{
  "num_attention_heads": 5,
  "init_std_down": 0.00599,
  "warmup_steps": 200,
  "decay_fraction": 1.0,
  "decay_shape": "linear",
  "max_steps": 2860
}
Each number is 500 + 25 x the weight over its row's rms, rounded and kept within 0 to 999. Layers, rows and columns count from 0. Numbers have three digits each. The size before them is the row's rms in percent of the matrix's.

# layer 3 attention key, 320x320, rms 0.125, rows 69-127, columns 64-127
114:521517498489520538489519469505457529491514501455495470475504447558492500472433497511489508504420480541515497484503492458513510521507505456448508488543497511495497496494475480514520487529530497
112:536528522470555473492536500469505463497473527452562487500488485493493508467456521482486479534497530530487519498523496479492467491494470504458492482525513482525514513472503541511541515507522511
113:469477508504502472498542521528510488549465535535500497505453541525527451487516488481537488503482475497468477484458500519523510505466489518436490499536480502528496500496478448512474513532514486
115:517506480494523486481477469504526509491503463512533489497494531437446471486515502497519484481484510465513514498516497477510499470508564537513487485515480502473490497489517490480455467496501524
109:500501500477507509506481516546478459515499501421509477501510521501517491487485482523527427446447502490510533512491488451552508508522519508469471508559525442499507486488490560506517490559498462
113:495509513506545463503484581570489506449490552467503495453496560493581480493471487498462521449493512478479521544518497505509500510544490502473484479504528476517529513477518556533521513460495526
111:526499484475551522516500532501556491480501487495494477475520462480507530491463478460484467497548490481475507470552489505473482485524527490478501491440477513486530467525548519474511535460501507
108:497524474477528530444475477492503538473500541503502494553552492499538455496490478538486528476501470502531487493491491515525519524533475472461484477514505521508488518500481508472479459525482506
111:504488479506473504475489482513458517421539461463546474520497491518473545503538526467473525509507494532460487511524513514509521533483523547503471526458465506501526520501489497471529537492486512
112:453481508498515494469505522479490476499484459523516472507494511493517487464472488557437458474507461469526511458479544528486475490499518504485484477507523488525522494485452532471514510543512503
110:448501533513456527473519472435500479503498509434516517481512497514514504506501526519491471558522490505481481471507527538513484495539526507498502537523501467446510489516455466516498524500473500
112:516506518543509521463512480461510511499460466504530492503531528542491528512503514534488449509449479528508508500508485499501498514447509481489484495490463459510479496525470553487500484468539475
110:542514504521551504513571485515494461487529490488528476526508491514494500472527555507471480519536531491473442494457477528491490496512488526501497515510501524523463507497470536449497479454490456
114:507500484509525487490494477560493489516486517491526540502500481553477496455481524468513507511519528462501488533532526479503499467497522488512530502513497515514532495536545475542466494455504490
123:505492551508500522474501527504527502496462534494514539496487531414473471468519512493486458506507510530463488529476485510551564533489499559508456467550494490502485479502536492479462497499536462
111:502522518491468495484484497452517522532514473509511502534546499462510531520507485568481525490530517481484512512514499488439484491445524468474488504440509519481495499501521536512544497497496552
107:527498456529497509508487467501504526452514495532530513539524511489509435514490474491472504508477532495475512484531460503485467508481467464517563489495479501500518504505466501522503490470458544
110:519499503481472510517517521514485507472483552542498481509477534487458527509480533494536466524500501502540526466472522524501505482477463536534523490517509487471490458492486551487470480490502483
103:498467493499535484530531511515527510518494489531475498522493508465473543553496458522548544548493528518537503469546489459484490542517491488495459453524517530486499483535505495518508505490516474
103:503486472494527497481495498509479520463500480495505468498538474458508470538506479461455527537521473527500525473462489481496487489518527499499460510496500448484547526551503452472500481503476474
105:498500511501520538477517496476479553543549515512457484461527503546458512503532518505501508530458516522525511522486474497479545544490512473500485500522507523508473495490496478528493447524498506
110:504520500506531534507484500483510501550516494523460503493485515487467509502496493516535477532535530460521488476510522534483481490486489491460514483463547513534454475460437505546477480477489502
113:458540471520486546524466506494499541467499513494455519507466522558459495454519496477449462513498512507483504516473537485444478538495484520519477477490476490506463536499543514475536576534514495
103:523467472465536493531479529482542541485502508483512498521491518493523551502508491496504508520511494462549524445514495512500500482522498475505519530508512523504503512471500523498459523497504518
119:533504508494522487529526512508457449527492487514505556515504556473492506422511510487508481516510556525478488486497523489519470486490494540514549489473466506517495499520498492501481454510505486
110:499496505495541527511533542480469493515459518527489533470497478470501525523484492473496516498523504517509529440511489531514495522507504469501476520526473520518520484519509496490499488479486488
119:500483503505485495508499505482493536478525473548476491501529511511452484549505525491492464447494503512530484501493469508461540525549467477508488488478522496495491506519484499489549517515494456
115:482511488450466485510451526557473481505492503505504506467527508510507480488507504508498507517501487481480472494530505547513507447509434508500495517459513447525471494489524512520499482526519488
112:533514516471506540483500488503494510482529467515505549527569478525513519532509545559477477484471471522481508493489522517514478503492528474506492533475481496441502483520511572556525481522524498
117:493440512517454498461481501485463485472491485512515509573499475544459497484507482547500525480466510504519553516490530490495533512519524527475521513542522495480499523522498543540498493526486529
109:482499502485489468495488559507466492492490495489492508515475482470484502482480489525488539506507511535480509500492535442489503529535525503511516540479470511504495456442511515514467544524510469
115:484463494540470504524502526497505439514544493534509511538493538482521481482530467516519475488549460487474462504521491490520477512500551491504516534480500480498469515475503541481516506504524519
114:494542489460488520528539499460484510477449457520498502461521481508555485521534428519495513529500483567490441518474527496517481505508515533497443519520499516541506492471470540511522506500497474
121:507462489505474550520484520453480510489504552485543512524489502498467510456496528510513471537455500482482508491470471500483477497484495543466494517507524510537464512497495542508510466545495517
114:479493470485539494462503454501521495440521520474497498511508479494506517499477480492474498463561502496540481540559470521521421513524471489516541540536459488468512492509519508529479521536475502
112:495542499523500503536492510505476541498512478502466507488521520484512543475464541472504493550498522488461524454504479529457544474479521512544517496474505499482501471494497471446518545501497507
110:510480506484514513518528545504492472529511473481486524460491477525542479524529488495498519489500473487510526484533523449511518509501460512489468492505498489541533505442548506528479463532480551
110:479557552444478525497501548488448491521486535528522515511493500476483460509489504460509510524495505491532448480477521464533505497507481499434493493510454505521522482468547478517477501493509456
107:490492525468511520512522565505445509498501531489516481536513444503501500511493511487455522487556470481479443492503520480462470497479513460491537500491470468534441508478529461555492553543536436
114:532462529465492493504498495487492489482516540482489492496516449449549451489494497494491465526496495479469543521482490526479507501473499540519537466501495481521482466466577512474467504450477489
108:516486483541499501457506545478490506526476474502555479505465451492490500455528543525485479491469498533492512475482495527554495505476531461492474492508492518513529482494500479503519500486526501
111:511527460498475499516513534485495500492518503469547491540517509450466498563477490520552499503445496483525519496516457510517513517489482504488462484498493503503523483489478444503492492478478502
113:488506528523513520468478538492519483465494471457514493503525490494531492567521468498519547516504501519501509524480521534490537481513537493504488495486475495509528509487508478427494467482502507
111:493499523450479490476492490526549453503490503499449456546479495514537507466468509483492490520539577505506486520475508487506474497470499508545514519473487500515503472490536520475517519492513503
105:520511499474450502481474449483485518542461489460447492481556526506491521506499531490518496459516485518504481496520478507472518490531492499553504499541498534502504476492511514470484528497461480
110:482510525516510512492465495483508501520509557475528496514527523510513468464509491553506474530532508468510529458533520516480538451498474527436462466498492503517495463463492506499519457536504470
114:489477502491496518497462562530498470487481537492502522502505483508487498505467532496552513477486469538505458501548500494500496480536530499532498479484518486510536489509473525499476499468518478
111:494499478528459500533546513509516536468484491512478528509476516515518540459506487515506493500516507475515491539491490477540471481463446507510446483479488492535547471491500508489452526559479528
106:564543501480511479549509487473457535501505488528472488498522524520542472494507521507550545545497468498538437470499510497544496510475467486465419524522506523507476513482479477468514489470463480
113:467488533525499478473471519484481490521496486514496488525530493525456477468503513480547520552510475508501457475524486497433479476487489527470475500492494502474501489482492513502486508465459513
111:531495485465503515463564490471506516522471499507497491497519501463543501507522553494489513545478498494469500515527459539504469499508516499512451470470469502475464451493560498498523505509499494
124:482528483469487548516456472489496511488514479536529508487525483518488509556462504482450518459483464524463513512526454455477516512521562487517547505474508516478508483502505443507473522516484473
116:479508515482459513477490465424545470529489525485462510475442532487490489528469478513501535490546491481473480486504489486488507508531511491489493488486490529501488528518522472518495470531554489
114:502470520526505493470524483513490565487487530502480483502535469509494481506498507499531543510478487447519456544503538530529480501495426495497488497466502485503504488525505552481490536519506556
120:489464477505497491497493463472538508513492524522497513483486469472494456509515510461512502526498490489486498525524471490538541512490466514493536519564566512483525512501498506482497475460515460
111:504553483478469493514551505497501473495504538497456522468523482491501453522476513502479487511517534442521516503517535456528531482532522475497476528465486507510433514499485485551495481471506493
110:506497486466491503529504514509494477494493554463491512497474515512438503503471492482522487514447488474492502503484484494528471493509486515523494495507446466509511483509482493488492514504489498
109:483532491491529509484541504503500482483481443502514519485520561480482487503509455525514491425474504503492472557525493489546502515477526470520514514446512498485435490511458501461463509502515496
122:507505515516443475544499524466492550509479475517485486499487504494480497498464484482490472492480488503477460522504479474531490471519515498482474470482542505506508496494493502538535531559519512
# layer 3 attention query, 320x320, rms 0.129, rows 70-127, columns 64-127
102:546541526455489528487508489476466523505491517450549493488519542482443458488474549485512490480519551518480503481538517477498497462500498530468474468475500506515458459489467516554540482457531512
107:523515497470493513543508488498506476528438531521497477495455525525513491472497482530533481538525485460557513478471508501458493504462479499492520497555490474474476506515463500476435465497516513
108:525484496501527524519517454509460498490452495533486514544452496459473526539479530523512498453506458494477511520482489503499543520506497544501558517513489464491512548513499491498484476491451543
103:488526462455499493513486552479498482522532499479537511485507527490530516508471461497535482472477503519469511509488489488519524481524495514492487538520496478502528471476489593520515480550453528
112:538511467510523483477517518561501514490513482512491502483508528519542494472489455520461537492484515529514511512566481492534519474479479491502502493483525496488508516499520550539511514505490507
103:513497476492513510491509511490535498478490500505531513500513495520565539479483505462501522480497486480474484512543458527534497468507483470479510530497480511453533486517557530493506532468484495
107:446492507478495538453499507480533536497528520470502479532534509507494484472495513513473505471447490505522503472492494530488544498470524483479479485491513516485497472512492510513513521488487511
113:491496490499511493465473473499506543504484439512520507555473481510483527499506489471500484505469505526466483493517495480483496485502526556512543528472490487489472514544507492481546556520531474
108:510474496472479505430472516495492526470488498477471494499509541503513539495492507543449462506480520466552518483483507520516467490461491524538458515524481526454505481470501540527506463532506515
106:463472523510470483450508459451542512489477468502482497477500485494510545550460526534538487525505431501479491487524504479470504499528523482509497547495483488498479480503492431500493511520473490
106:529478497490519525456493483497500468487512457528533500484508512517486497496497531533484481480448470543482517534526524513535519471480514491507521503520493461497495490502504499516539494525496472
108:512551502494525509504526501509479524522479521497502510478499504462514519499524484545451520501526502476517512442521476522530496534503515486495504513488522519513517492519485505496510463485505501
104:505532442474512477519509516532497496533495531517482537503506463463469467473476516491494474475509495522482512535526500472497487528464521488505532504512497516528517500488497506542433532455503497
110:522489512549516487477515486505502535453525549539493485516495479419499504437493511453498479506499471541466474539471526493514545518473519519506478493549473487491471509517504518471510497530544453
107:480503557489501522489485464480512488477509444510467495437505458522533510502493526551488484500495479470519492466528508499440476471489512474502504483482503501492508530534522482514538523478516514
110:471482480520493505465500494506529486486502483461544498497558504459498484498482489495474502499502524479500519502508465514536485499467490509505535505519512522469569488504502464497546514477506508
105:489518529510510507540512527505472534544510528511481488546489516485447496469506490497524477514503504537467486446472508507490523504511449469472477510537507471492511481501534508513502465485504472
101:498490510508509540504532469450498489494478475493483508511502521499477518483487520512528520480499552523539567506494490474498501494502512473460471521533553523538482447499510481506484453483512460
100:504484521509509504495500523521485511470504515491483468524473476438500484497514445475513492544502493526545469492515477486508507497487506479498497503495513434472527526533498487538483500511498493
100:497520483520562526492508478481504501517512477473530472472491486501485521547509514510498544536492471486517485504529451470486471517556539548545481481522527499524496517464508524485508489480508533
105:502513518553552499521497500483534467509514509497490523515494526495522524530506518511504492481532489499480492482491547519539495505493482465512481514523512530532487490477478499527532435507455499
107:467506546534459511491523522524499516522493482482491499561507490518513503475551488482518498539482494504470506488450488487496456491504502519470509442510479481483478520545511485479523509496467470
103:523518445477468468539531498498479522503503531470519532503501572511518518524510508465490490534534547470488489489502527512508485478494471515517535517467521515491507498466465509517466533530473468
118:507467493524540484510524526488518442511457532470476528488493552528509483431493530517533479469510519486500484517482522493463479457419534530495518516546465478517505488478520514500450481511500497
112:496499487510519535463501491510507484509481532465499539462499459459502499526533559504497481474486469470487535477505474550490542535507511472494497492518504502495517484511534507468524503457509484
116:466501525510502516499490495484509528475485457511490522514549457539471469541540500482515556465484531477525496508492504511506534508529480488486543508501511497476499526505482471511546476527486453
112:506520528534501482478495511504484514486512528444510479487501519495540488488521497436511482514448471460514527516526520522514519447521480469485492484527513491516486493497484545518532523478484521
108:475535512468511547486478496543498464486468443452507536517526490498531525548471545506483472483493530500530554540509502486510489462514527470494521481524480503529467457488532555524513477510479499
106:472457496470433498487501501478447511526484513452488464510505481472477508509504466507481514448490516429492491524490552465520457478507524539508524529490511472506533556493480528467498517523505511
108:479497515468470485511507547481480485490509499520498482515490449498526513514528541532509512503517492513485499517490494473458534506536516477509497446495496458509472480476529472477478524538493517
110:484503464539456523499480513510535463483508462495527500479465532508521501495497458529497452457515459462512492540537480504489513518462533464510537522500506483535503496471489508470505490491459506
108:483527485501477511523511450479482514508468504517486517465484483528530483468478509484499489529526495558505511529480481473515528497491510509474487502491517525495513516484447583486509506509524490
112:526481505528504475540493532476500534525507507481551495475499510489514507482524518513522489502490488461522520492525491479484503547487513547490464522491531491526519506449488538499514465571484497
106:493501532477504476477491506524507479420486503461491505517520457499504467532499514481509498525530475485510463502517494516513483506549482481492526485518481471509517512531496505503498554462479489
110:505519519542466479491550498489511516513476459497476504523448480517540530510515502495505537512511542544465505472554471491515538499462488503536492501474501502517521475515544486507552490531507493
103:477472452495493514512508516520524500482497488513486472475454520546497460484521537491451455522514528471494479471525499527489467441532490506505524473485508505525496483472506525535480485497460485
109:496493474528534524491516523475490490512473514492497517468482447513495466512466483485496542505494519507506536479469521473515548516524482454482491447517472494544490499506518488497488515540549515
107:487489522501500474475489501524420504532523479487507488504492458468514504491500508538488573522488474509486471520523530489457475485498457467477494490513481463488468463469524527487521511539497514
108:543475522495475472492515551509527465459446525501469483513451531470541462520503507508517543522482524515452514481492509541560529534501495532504522478496471491509497463478514498502507472490534456
106:512487485514465477463507509497505494526476530507511488479485527483514487491463504538479484509494507547479509519491520520528532524486522520502474526509500476533513473489517511462485503481503488
108:493522477520476537512497480479530506505476543533493529499497485475494486530512471527483491522495495533560526484509519539469499537451467499488496523504471506492494491507532439469507515537467480
108:479518513485517497494476548506486493472488488481477524502498541492534503518480471508480488499511467513479473537548535490507512478546507446508505445478503498486502486526514490513454525500527512
105:484483510453451480518496512481525494474547509484508465480527526519557508486464489483498475485518504434448526484458537532561486497490476480519506450491482506501432470462515486449516471467530499
097:524526550455461482494542465507516526494491465507446458504503503523490527479497538463503492521500452513515485523467529495485512520521507492490478461531497494486510539541521528531524530480461500
101:510479534487538494496497449516503500479518489455493481503483494506551535497516438538525484526488546501510509491467486517522519519475500522442491483491527519500501467493555524517515451482518470
109:460496486486463474511462567510449482509462537499467503472458498533474537484517518506490479523489460538467535490509533480524521496511466482498453485474538495496519443484503531528525517530495457
099:471519483567463459520472543507497530497468517501520501497501521492480553511552534496486482499489510462521468493500507477473486505480473532484458509487534476542501555477525496491483543535472505
102:474541481460502507509566496473488539473519519535545472494487498503477487471483477506513523557461498451536496526495499510496477499467503495483456499511483528502509518489476525475487482496498485
108:515475493568472504494518489479488486487456521517477508494537481515481503474489503512541512490507510492499457502524500485517520459508465504467486508507489517517511517504485468474488528480500461
101:540537530528502502481447499478513519512487503478504498470544491469456477548508540525483486550490533509506504491501475547537497508522543505517498524451460467475466480509505554507506503555483471
110:492523481499496529518488507500465536472520526494527472493491484493522500511522501477471501493494454544463519511511475494482498481467576468500527490497529537516502524525554469525493498547489488
109:469522563490513494497494484428539484565531462479498500517458493466484521509508535507517540507519527469453548541500446506516499482493519504493500459500505529536521528510479445545498467511514488
117:502500467512511456484524513485480549491471517473481485504514490497465461469491486532515589509524548462498523540552523500497475488497501490500519463522497527490549526528470517480501507483446512
116:475506540533468489523536473525521498530511490495495478488471498508526454513511522502491498500523475489506453499502486498564529510505513502507489506523487516514525541517526469526471468475549501
109:499501520497487517504506541477524463540462471539457512483496501444477525536483504473485517538522511465503484548519518498499469527455518504494464524501514515530506499467525531537511489514521504
106:513497518491478498512496490501487475502496505503511532514452512510469484505476497495538531454505519509478448466484504512520462463504548484489502447488526519480507447461480508479511550528500530
100:452518483482516509501532497512489473479531475530512529498520524466516496496501476494529542552488479505504480481504501518485472505460512480446488511480474498535530472527486521443459508559509492
115:463539454534444481533493523511484529503486528490488485464483474525525458509487493460486463483511441461506477488491454466508472473528478500486508476497520506569506470472502524529543518541527478
# layer 3 attention value, 320x320, rms 0.107, rows 64-112, columns 64-127
089:502532492527515493467487532495494471514488496521521456508489495507492512497536460530532484542424499501488538484489486427545476490489529500508492554508514487488547509528483506489491479529543504
083:529497502460533478522518481510465458476477473496533526483488546491420537463511477528496536505452512505491512467479500508534477502525505468500504510510494512520522463469510506516519463488483476
088:496543488500502471512506498508511490488509481553487506491496539516448497531446495505486517501524515521502537481520521485533521489515467503500477515523481507479477474456465496503465518501489485
082:458491490523530521539497506487535508499517511494508531547507501448499457531502440502514515511533488508526518538500471500502524551459481477502507532511547497471499473512495530549483483487486491
079:486518512526498516517489514449503493526502483505490498479528486491490495504532491462525502469470475470469464556489479477525543480487462500533505505529511467508504500506474505485502509547492491
082:489513516579449491519503509483500515476506469496530457510506470533490549511498516483530523529487551540503530498466524441504485517463515467520525488454522544482573459547504526487523497519514452
083:506459498494528488501489508489491501556493504524532501498520517486501521536517468524509485514511480510507474494503479482542554506547474497497511503494530444488512508507534505466518419500444509
082:512489478492476479490485453484523488530529537458461459456489497510477492506484496499525477557465524501499472547488485457514489497437536500466526487485517505487533500471467497500496522469471500
085:501512474467486513524471514527496525459515485488467500529520490482495532476555474489510509512487481491538460502481549503495512485534542491549500457456493479548531494501490491496522490517497516
081:495468552529514467452529470526524525478511487550549507507460504535497515463527482482501496537500513494452496498504500542530537543470494485444506494464501460466545456475499513519498516490477497
090:488533469518518508509468495500539514548529524523501500480485496499504482480471484501517503492482476507492459475471515529427507505499464535522515516458462516517496498520469508466478486452477547
081:521529473491498532490483530503483472510536485511502527482511516498485505539503517474499470521494492508479493532442543486531525542495492482450525487494479482493437498466487490537482503542520493
084:459531530486547503504511529479501510485547484498493491508516480475535502535521506488530534533520509563499487522497486504528563508522449469473475502513510483499540497527504491484493514506481510
083:528492457531501469447528512490460509479468514507464483519496514486530486480473506476575489530523508476499461470499544530545518501510455511565464482473496574480535514482543490470540508473525490
074:487539527488515467514494507478506505542510525489457489512494507502523516512518488449526530490491485459466531463490510501485479565508555493522497496503514484507518471528531506552505462514509486
084:545509481457473503509498531500510482511491538524501515507502503553542535512505452569540498511504515502485490488476486464522498515497477513509480530475482472450469522497504459504533479531547514
089:496495483515447512493480516500484459490503481504502488534521517523499514506514514454499492522527532497489539537489509492516491501488503475525492458508496553494474497475512569489532550515485469
081:485474489501474532512467488502447470474493516511462488519503507487491471487506478513484515492470537500505501470518523579496448489488565451490507478455485546492487485482491515513493514481454467
090:489497518528441540531548488489543510485501467485476508505492479495510453496503492519501511494480488526508536530511523516457497476538473500491514480521514522517548500525502497429548524505460540
075:547492508431448480496504505484488495503484488495542476468459506498465516510492479511517496505522480507501541475471505448544475472502527528466500501487499534496523516572487507482494514481482450
087:501527475457490537487512481514533532501482524499485495484497541496478506477490525494496466493521544521478531512490515521491485542470527530529519495538514514504547515484498437503475496491493505
085:463478528505471502446492532523514468501488518541439529493482517526482488491517552513477496527504542492484490494507493505545520509521480478497457510512490529506472489508554484490517495520490487
082:527476523489482489474480497491424525515561438470492487525470460508527573501463530520476497479502472479469525531510484490509504522503530481531507502506478486494514502502501508554478504486481469
095:471530486455532505481508487468527524490503516472456532511544526497476529472473455456510484447477464533490520472513494524455510529473525495460493526469499471499520474504465511532476489527473524
086:467469503501499488487520511467533489472481490484496502502499495448459561480505517459496546467477493527487506521497500465517540494480468488485532537509544476540474506489506564537472537497452477
084:545517516509520502520492508481498494532479492459551535534525538480499521535492512503475539517536544507503503530479485506502504513504502490507482538543508521502504474502518496541464506513491516
088:497492527495494525502465537498493503506530511483465462495512503474557547511482541508437522492491503483484492510489472457488428533509547471500462516515503471492478491542475487515468447497469465
084:476457491529473482484542478471483485512481455511477476506514527523493489523529517510491485503497509498542489494453532485488532526522516505487519525473483509526489510557505464501509495487477487
081:474537515492487497507525495496493491499452511480489536488520499503481525454481532504552508471507499459457506539522493490521503462474468487517482470500507459520483468516464480503504521506527479
093:538519513506485480476460468497525522532537486465495476476478489506490511493507511523510453501465503488538532468472496525497518463447515513452532493532545493500530539515472518495496500476503483
081:502545517500519505526472526518465490513520517532497490477453491524501508473505471529492504491470513568506503481497503482540560508503464514514505467425476495507495528522482496465478504463507490
089:511487517476514479476507477507526454469484514474457488502556478470472496495481487498490548442516502454504504442480509516483508491540505477512540548497494488509541516497464493554501472466521505
085:486521536452494520513465481513546542534506471514478544494520516475508495537522480500491523501499492511464515493528489497516530493495521488570512483531495514470441489481501506498508455523519539
082:487494499450496480514512496518502490506466502496514469490468527454500516492484501481487510474484502505477486502535500478544472545545460508470465515505523485505538513527507492545524561455481510
087:487455517507481505501529493517514494518507513495516506511486465526451527474501497454516495540474513501510491517512499510523480509455482509514497474489512463527481475529472448506511503513479492
081:531546475516509489511459504449493526502503500449498488481466481527548512491499488460487492505502567490501501475484485492479456499461485513505499495515479472473504509491496534516472466519510467
082:497532498521494491481514490518522550444526529514507493503504517485482468465526487480482475489481497514506505479521542525490499496492465483507488443495507520529481469467477511480511470481468494
084:503472488465494548524470503529500482509521489508497528496516505496523529525516469501498537449491477541477537521494508502504534548522462514514481533486519467473539473486477495500514469513470531
082:466528501527527523520512503526521520493514482480503523524534446517522477567513494437530483492531523430485505490509464475538518491447479504432529456465513462486498486508493518493491515534452512
094:523484455503507433497486501509486537524556547505502487478490538498456464450455485527517488527516546514475521478504529503492509466523546515499535476524530493512548498527502462465484511540508489
075:485479521531474474503464477535473524523517480496480524524530485539516519513479525540450506460503477475460485510495499504490467509559516480458497529483492516470538493518520471468487501489491499
094:512481502479483479486475473539498526491514539493507507527436451521509470521554494484473490518512540508481525474522503492509483503485517557457514495531538504528517552476482495536509557539551474
091:506517506477466505466488502537529474525526490498522475490493501568488502503484517521531472482511491477455543502543530517515508492507570497489487487501527486502506514472522480520495516477537493
083:529483452530484498511494528518529476466487502478546489489467500480537462506464501533524449476523518482584503474477487559528461537482565504499504498529492515514518514542508499519510506453497529
079:449480509503505530524477500499458546470489533486514503506526464480556499505531467509495523456511441478481491576541472490493484514531507497524471487484467465483515519477523550515439537514531535
087:466501527518542530527500506527460496488490484488465447489516510500483488501514493503475493469509451496489505502494501507472511502496502513544497550539504465494496526518506464480546486464467506
087:501498475540492515498552457516563522508468503477474498507502502479497515494504475587444490518510504532517485557494462535481524490492491493516542494546527502480467479486509486509504511462504498
095:524468521467492473441507493535489524510485537491487508472485524547472479527487545489493436485512537467510524472509451497522477488558483485466477502516505534524497534471467495541511562478515469
082:510539543483510511494529466527463495531435495475524503514509449515539471507481496508549501501510482484495478478508542465502475485520513496525489502536490503511461498473493470516504516509491462
# layer 3 attention output (transposed), 320x320, rms 0.0919, rows 64-111, columns 64-127
108:505508543517508497512495511463525525527476505466474508472489504507512537498501476468466529494527491475532482492493526551471448484512500488491509469499511551470472485477555466516522527467494535
101:472490477544509516493482516510482504482486464525485496490509513504535474546515510525506521513536489476504517492521511522491536487537505477490480507524503502494539512513503503492512535467477535
101:561468481498471510457485553509510500544505498493502492450478470512522527495499499477484482477467533490471522573508486494521611495465510480514498444509513441474500487523526512450435475513505497
101:484508477474481530506515497539481524466527495519514500464484535495542525494521506446477502552462502516457486507491500530493495534490495550496509521465513464545510557508436460460484506496474490
093:520491522480520488539493473517509498548517500521505502517475537471536520512508508499499451522524497535508491474451499516477552507503491483473493505522519466480517508485490523546501489492520494
102:553460470440493521480492503497497490533512513473511501535508522454492505518481513476474510490514505508512445515490505519547506504522517485515483533542455478488499521483513479503501458478484513
102:472487480511479481493505499518478525505507484479481477473515498518511480466530515491486464468466497483466563498525483534476487487520503462459512510499525559516502460517496500499489494495479481
095:484477507471517552475558498476489505468494524476499503525507496462532491506498517501488532455537516560512483498494488560498522518511528498489439484512507474550472513542495506511500474467507537
105:464521540446531515509507536479541479532481519485511506450508488528515507483484445540541494529497511523484525495486493465514485522448488520484462515510487485516539480496519517500527476516494495
101:489458480472513494544532530484479501533507475468488500473537521517499493487495504498508482437472476472535504516491468494450452420485501496514488509521496499519466550499495485496488490547520493
101:495441475521494469526491503467506434499472509500493532509504488506472553502516548564498466527540465527522502545481518439519497487492520455444499475492539496471511478493529446515498486510514555
105:489522506492544500469481473545510527499492490513503511542535534507538530498534512538460550493543534474532546503531526536469484510527490535525501498509469537524511504534512550509542521506465514
099:535496455476486536497473526511478477557502507525502498518497514514479495501485520511502477514501472485486459465499512509487438532482528523523491482478503531532477467529481492488468484516501473
102:495483490478549505497499485476487519498538455521544490486517513496461496519473496492506520480474478511501519509520528489482510475523576465475544473500486481487502471494503470529513481500548524
092:496515502475516518491512478512514500490494486517522499478524506489494544517494465513519468476524514488518495533535481451523502517524507463505500523505503482481510494454454497492544437539506478
100:499537495521508492483498501485505486590476441515472503455502476480497478509511493504483527471522477474505492512510533505512461502526496437449483528508505525503526500479480496504480541449534483
104:509521537466508482507521449499500472472525522508515531502499514569506481514517559517516499441512503481508503464476490536515524529503519489476540522503496445477474513494481455488452472461521520
098:501502523535483473488500485516493523492522485479513497487500499506545508500511495504505471504495481518443482545491496511549482478493462511528505507536496466494490536502481482534483514479453507
105:506542515518493505453511491502505516536517480531548515510532530524488470484539515502480490489462503524504506481519460493505515516467483485527489490532464521514510510550516479481473482481544474
097:490530508505497535487554525451489505475494480442477519497561525557496488538503512494512500483508545506523512491461549477459514517493521515478480481482490496481495502464512498511480498458528513
101:508536509487477533490485508453481502511520480499524531511494489505491477520470518511533531518522507518475497519499523502467511435497444533507505507505499477497471479485498539466488564500534454
093:511498496491502492483465493538472526480492498458533494513457463494504519496530465512484448477465489518523501539515481519475479503468441476517507506521514534491433487520509466506507489481487524
100:475513437504512472530497492520520464537501543476449465488456565566452514503524487499532440498516530516454515511473530445482462493467508480517493470523520480476470479541497489455456482516472487
107:519479532473507495478465496479512472521512504502474510455508545494503500520519542552471450523512540500482483507484485456519524477484493500502490496494501472495477493494498462459516502489505515
099:478503488540496487493512472517534476489529456518489497480471534503527437492489509488500493492512505538502485464525512546537570491481521510535486527473488519526487492494504482488521504523504576
096:481485453518489507492507494478526529462480456502458479500484430493522521533477511495526488486443452493513458525478474517450493507490528525498518441498498501462497510533524485513501537530493490
104:489538514514506473475502495544532501514489483519515522525543486532501505483529500480510473530507478501489521535550487523495524484495482489463500490463542507514494536511488505504527486492454529
099:515568481484488517487527558542472532460504547508496484497523535512506512502512487571517467482457438485438555473535486559475481476527496484492474509476509524495504477470459498461501510492465550
097:459501515525521503522500496519531500525521492553513487501467479489511507483487507487506491518451487527531519512469497473440513524486486465501517521521500494469473536536508502524500445521517493
100:481508491498487541532554493518509511537546514508495530506528479502495502464467526541508538501478538529423489513535506491526510458504514485547479467482523486470497496498478466490519539470500501
100:522494412479513470516499488482538487518489486455507538532500516495514531518499483511479453547500476495498501500505512517479491484531471538495474482492525481501495505484479487570512508532475475
105:507502453502548537523534480499480522462482505536545491508475531493528497499517482554490457457500517503469476533502554512497523485494477510442499483470487520505520505487478557486444473492548514
095:495454513477517504471445473513500534515471491531468470529517478515504545494548491485464508512478499483529485507484494510506435583539475494516485508452496470489520527525470531513514508499476478
096:505489541509508513499467490498547491504587484504480523486538519530513513531494515519505472530493500490478518519523502536480501458524480499495522493512460479503505482503520510470473452499515463
102:483519510548521493464488497495508552496492498531502510514530513517525489472491527540545471509510502475509535501492499547497544509464489540538510498526499526489488522473538498484488495504494522
096:513544488491515472469480468480453534490496519488523513503516513476496464449505488511457521556505452520506492509502557488501504467442528488485489507522487504501535504516514470447507498468494485
099:479506470492473525493497531467485469502506477525534502537480539503515530509479530488467500480473433493488484472465478512486496506491524505551513543476451535517482531555495528468514536523487486
100:483510517512516481517500465523484512506481475569518488477498479495505502529484536496552516531571498436473463492550475523532472463494501529507500500504486469497515498495531492496486532475509472
099:483444471504426471487496518475505477442493516523505495470461497500511499492532484500509540520474504538528543537505499506529466515514487493502505533531496478517506478460468511508515455525473530
106:550485515513470491483494492488492531460527505494489474484513472473541530485507521493464473518494466519488522497501493510498476512488478479535474494458487485516491474521506511463512523489512527
094:483490509511515494500498507522494527522451459512466503456520496519458518500469552524511461491497526491506530513490475489522542498473554501522461502526506491535532519489475474455500476491498529
103:503529519473485531460501495465469460534502466480513510477505543494487502534457504518524561514455511529495548496507518542507512506459509468494485504455477512470498492533486476478495487486487518
108:493447499520529482477498496484449511511473530502488515493496447488500505488451523478515499512525533549517518538483497483488450510512478482470480510491493516528510476511527508491509517492480527
101:509518564467494482507521534502502524472497496482485513480570461509503494505471504484487521508485483500496479541473509501467521476533502476496492476509532481498474479464474522523483507499516495
096:491564507489502489528491506490511447503468489482510522518498489514494482492489519519480495481466529492513452504471511539486543472456473537484485495523467518538481491496459486474498531481500488
105:519506495478459489495515530525502496449459525534541499530500531499528523484482499496497480483483530472512475448555512481500506532531497480482457493487494487510483508508503491520526545457520522
108:456510552491500511495502463484499457518477497527506498521453470499512487474487506484503476500480493489479508476471507514513454508479482424463452533513513494505525475519507496485491456491510488
105:492476483502479527492503490518518480411517544522509543505485504490497452503511496464509451455496492502488463525517478525523545477490500525511526509485498501494499500522515510473500503504488535